From a checkpoint of a small transformer trained on Wikipedia.
Size: 9 layers, vocabulary 2048.
Architecture: LayerNorm before each block, learned positions.
Training: 102M tokens, 3101 steps.
Each number is 128 + 32 x the weight over its row's rms, rounded and kept within 0 to 255. Layers, rows and columns count from 0. Numbers have three digits each. The size before them is the row's rms in percent of the matrix's.

# layer 2 MLP up, 256x64, rms 0.246, rows 227-255, columns 0-63
122:087091120126118170158155065149071125107186148135106134108118141099163096142138133173152100160134163131101110115178157142137105167128159131106162165090153158150124128143201180132112150076140230
099:129133173146095190152123105119196146124113128137089101112114160150072155158133071063116187153131152090126115142192149108106181098103135150164059110114083103104127142136179160140151121071101120
117:162072133120067069179134118134091150107147126131128163104064170120127141142136088070178156094081091136093158154134117073059135118115117123139166093105111131118116156101208116136148186135133107
104:095150140060092092153056076170106135126102143077140127151130111127144113201121141166162135044173162151080108094116125153123107106103132176126133179126126109205117131146097140145144164148106117
092:095145196112083155155081156113157096097094162161162184103143143111125175135150140121101155177068129175080114140102133100164140116145097097104106136122086195143150160113148089119095193124072122
110:157151099136086131104167136215150159186155127159093139168132123142123125087130168134125090072146160152161135087112148140132112154155195109181153088112140188089080104092144140146161074133160169
101:071153104167156183110135180152128128118090151126123134114184121090106116108152059117129204154141149119130106193163146184087101145124136094130108101123215172129131163146126098157122139065119136
111:097172181093127181171097070160136127082148140091137104162127151112089149093108132089126125096093157120126074101132150133152034181130125119178228107146115141139149112130138140158120102155133123
113:092123161181139097115155114119134125203148095179119131110136118137148161142109156172093182169130073136130128190177198147100109145202184140115094112110127147148122119098129167123140106063091157
074:062161076145076068122120121125119153094097036139117083120113112107106129102101107107076104129110144095081125135097153059092156094084121097109093107089130133093109076132131110089122131110083090
094:120154098142116204199062174151089122197114127159156141089137123152100085172176122144115041111159068138072138141137113137126108152137156088141122110108147128147097124134105101157144154109133172
103:108102129110106150090116167138061173138087119178203165095116114146136118124158162093171102082108107162123099148175153120080149107170219120103070179177118132102118135162148133124105135112137109
127:112108110141127106099093125123145078099108169109183144128068093169081170163188105133081116146109089167122149133131149134160110103102082137167148154139125139205130168136131078104112187125199080
107:120097095123146179136141154145152166135117089109144141164070126110103118065042172130067153087160170097162104121120134129098095109122137089121152124051147179114153172159115179147145118174154107
081:118103135103140116151183141140100157082171109104168102120081125187148099144144122059113128139136106150103049120162199109110083133139148176143135088106106154050149142169113171145096158109136175
103:101137144102089149098105144105148157084138142148124179088090079185126152154108103119177208108108070121117108100125161118153184116125091165145125142047140118087104136059145152111086112167121156
095:124108087130117114191110156064119141145129128104123124144189178164089101129101104096189187162073183139119109104113151125146122139115098183154092172108136109073126110148207166112129138134145182
100:112122084128137145179155145130134106110104156071179153112101112141090106123091106088150188159150119116152067093121114121062100125072131130099135142126186097100126162103044132178069128148115175
112:081127103096133145113179144099096134134095140135148111157165106148052143126136136180117075129128145116159099121189153097174163121138162198063073142171099150169113158180145158085158155153099142
107:098160138122138136135125183068138115120141128088129204180186143152137138167134158111188161077096153112087164150168152101087142156148048158113139117152153104112130103147131185169125097169123083
085:104105111152162113138133149061131141109086147115150121112177105102118187114084150219186175096157113121099141181112130152170133107084167188121125157141164133136118126123163114063112164183130162
094:140113186136054097161121100170159160136125168091076153146100134197112098168104133086104071190138141101164142128127109167087128085108114175156137075127129149089108125124141172144138136097119194
084:111102103151099074114079158152157106114093120117097111139123103067068105170130115105110139093159121160105109126122099161066122035109124122117164116039107112090122127153116139112144072083177134
077:118158165077128088114111113166114109112113140132122065160171118067158105105072109113135116136097149113131123127207087152114083091103160118016124147133121112118139176161121114134088097181128095
095:083142161175114142151121143135099167100102135172143102159087162055097085158076125126197132115130141149058108064160121100146151178137095147123150131132118064181134160150101167157172121125152122
125:144202127109129163190135096114103128128155137121147123192107154171123103026071113147140132137143052104143110152187118141109108134134095115172178091137143149108108180108149105125101162100092118
106:147085091123139110176055118160163160153137178140135131106063137152117158119174147132147115137075118148121172105173074163102163123135074068144129128161183109147059087132151124117137064126156134
061:134160085069074108102079078093114107103090058156116102087151153053129091108121174100121147110102113074090122119139154096114177115102129099099108148181124165162125146138155125097129115129057112
108:072132139126115085109132150108167074168157151107168152130084134045121073087088114133160140222096151135123190096121095114113122110181086114176114092163104135126102125135133149125106107130142177
# layer 2 MLP down (transposed), 256x64, rms 0.106, rows 227-255, columns 0-63
095:151165218147080113154086164140074158120114137145179128137139117198131163073070083128119110109133183138088104093113098149177130050116130114115112102167136090113144153150150132112118127168148112
084:090153134150087143124134127113135125142174155160179092140150127142202072133122129180149118123135130142104171095155140143112178078101106118148120145164105137202043088145120113097114045087122161
110:115173121105141199149103123108181139082081120164133095121184148120153066120132120170098090188187115123142126084121162053188074104157119134078113118086152136107127124154164128130106100138121153
099:109081118138108110090180175142081075107139104109128107102205141190181117087116094165156143142126164164147127141097208139112140126163144097102147150136132182081115091147174113086114083119143159
097:151129085198152138130188143144100142147143087094076150160147096133118088142081118107186112068212084112143087103162160167150088138101100110177124105134122133107147161144093170093174106140134128
079:145102158151108120098141108109099143091138128153218094127083130109166153110035100145132148145069199130152116149084098147153160134096158088172157138150116114137130152100113075153144165059137135
094:129118156138157123158117122159117181073097106099174087075182135096099125105169097116207106101068160104113141154081122154125145153140144055159124128143145123177132136195105093160131086086131148
088:103169140113226121116133081149106085112157128088097135086147165129153152130138124160189103148068096145130138103154117126099184220122080076118099112190114125143116138117132113126102122095104160
095:150091109122138039154087144150132157056099188186166133161060064122101143149160110140134135100164124110105157119099143142133171091137117151161083089163129121120137113155113129202103119134090135
086:129087155131147117132139141092077131111070121161141162173161129115147147094112162108137172135158191144163125122040134080149121133134171088066159119165065135148144100098113102116179185076118105
099:116210165116197162183137134125080123142063127114094150141147167114132117109069182152155119141127126140113178170109109135168072146127079122097133139106097161104152148099093119110094169059133105
097:168141128109111164111105112162170132141156087145154167096111144124180106046196134173147077150134148139091158089071118140118120093120101125128062196139113089137105150162164128105092186119153103
102:171181132114134122161086192105101077167131097111151155113104115109127085162111098104127111079215126069077115182172122121149102143161168175155154079088149105151154106135078121151133119101119138
112:156162133147115076098116087138090093096096143149102152089106070145139161139176100127182112221125131113142166173159120083156139113191089174122100135157124091143137128171114084098113118065147146
083:146111126118172145162109179165151091106123048095108069145184159107188078117140137117127088094147111106137089170105085152159136154062170108112139110150110197141139149166150137089120129136159086
100:101110155160090148173128143144133120134100099137156069154125168086117074084121141139100090138139134117145144151188077109101074167107099047135138089191135133158165151195167145090138148097171118
089:094112129092168095068173073146160126161144103181185113146103102139144086150078180131108116148087098153187162146119120063156122119142171112156145092194111107184152164125125134099120118100102098
106:175153067145109129162132138118117139063088148107157124114119195059200159134145121134099134106133186132167113181071108080153134134097147115092091124099163113113151106083147115182133147128071150
108:099175163145145125129155128113118146109094099073101129147074170150140101114152139094168123116043103164173135199175051122142101170105147145141151143153126150121119133120098130144153117050177083
098:123089114073149165130161105158151085144101074112156090181108102191105167172127141138160126168124099097185113098134063147097115173114137122137162115134159162160106161118147095037127145144082119
122:168114151143129110095153064150143132183149111113145155094147178104120104161115151045112110130125130103099178093141167150077170144195162100147172089076155085157111132121104119164094095174121089
110:108134176113202109129122080101113120090082144121156183119177112132100138146115129182164149117172114108080151152152197157132129057097173144132094115175112147104103135135044123078113135128093122
088:063147177092079165150118097042113139105143158118156114129146120114151162126155154135148139136117137069173149141144127114144185117119091061178129143134157137155043107101102109165116181153100092
080:122124098201113161130129149116159149167122134141118131119084071167078171115196169141022138152132158163138106126117153096119171079093097106130125117171137123122101082103101138131151201149123110
103:131084150108134127063178112152083080119164049095119181125174167129132165092092087140125154189111105085181154130132126150147135142151162137140111132186120163144093072139136064118152113106155114
137:114102102072121137155200077134176195126181130116114117158134175152158102107113137144127069148133078116104155173176157101100142160137108087134158061142125132083116091135110088138156163062127124
112:141039124108080105160203151136143133146106137151116135145132148088115109086134143100118117154103087125131202070160139128160159139091142127131156112114149179159157152158123062055113123086170092
082:085178067157090111121135114148127167158120030140105144152116086120082193117124122112125128130125200131079122130085156110099173127117147132179148105156153152145064114135171130093144114119144191
101:118153138081125093135122142179168146144112114093120135116122120138131098114159135166168112106126120114171128098104215076141140191067052130177079184135089138151138183111087064141112150120111135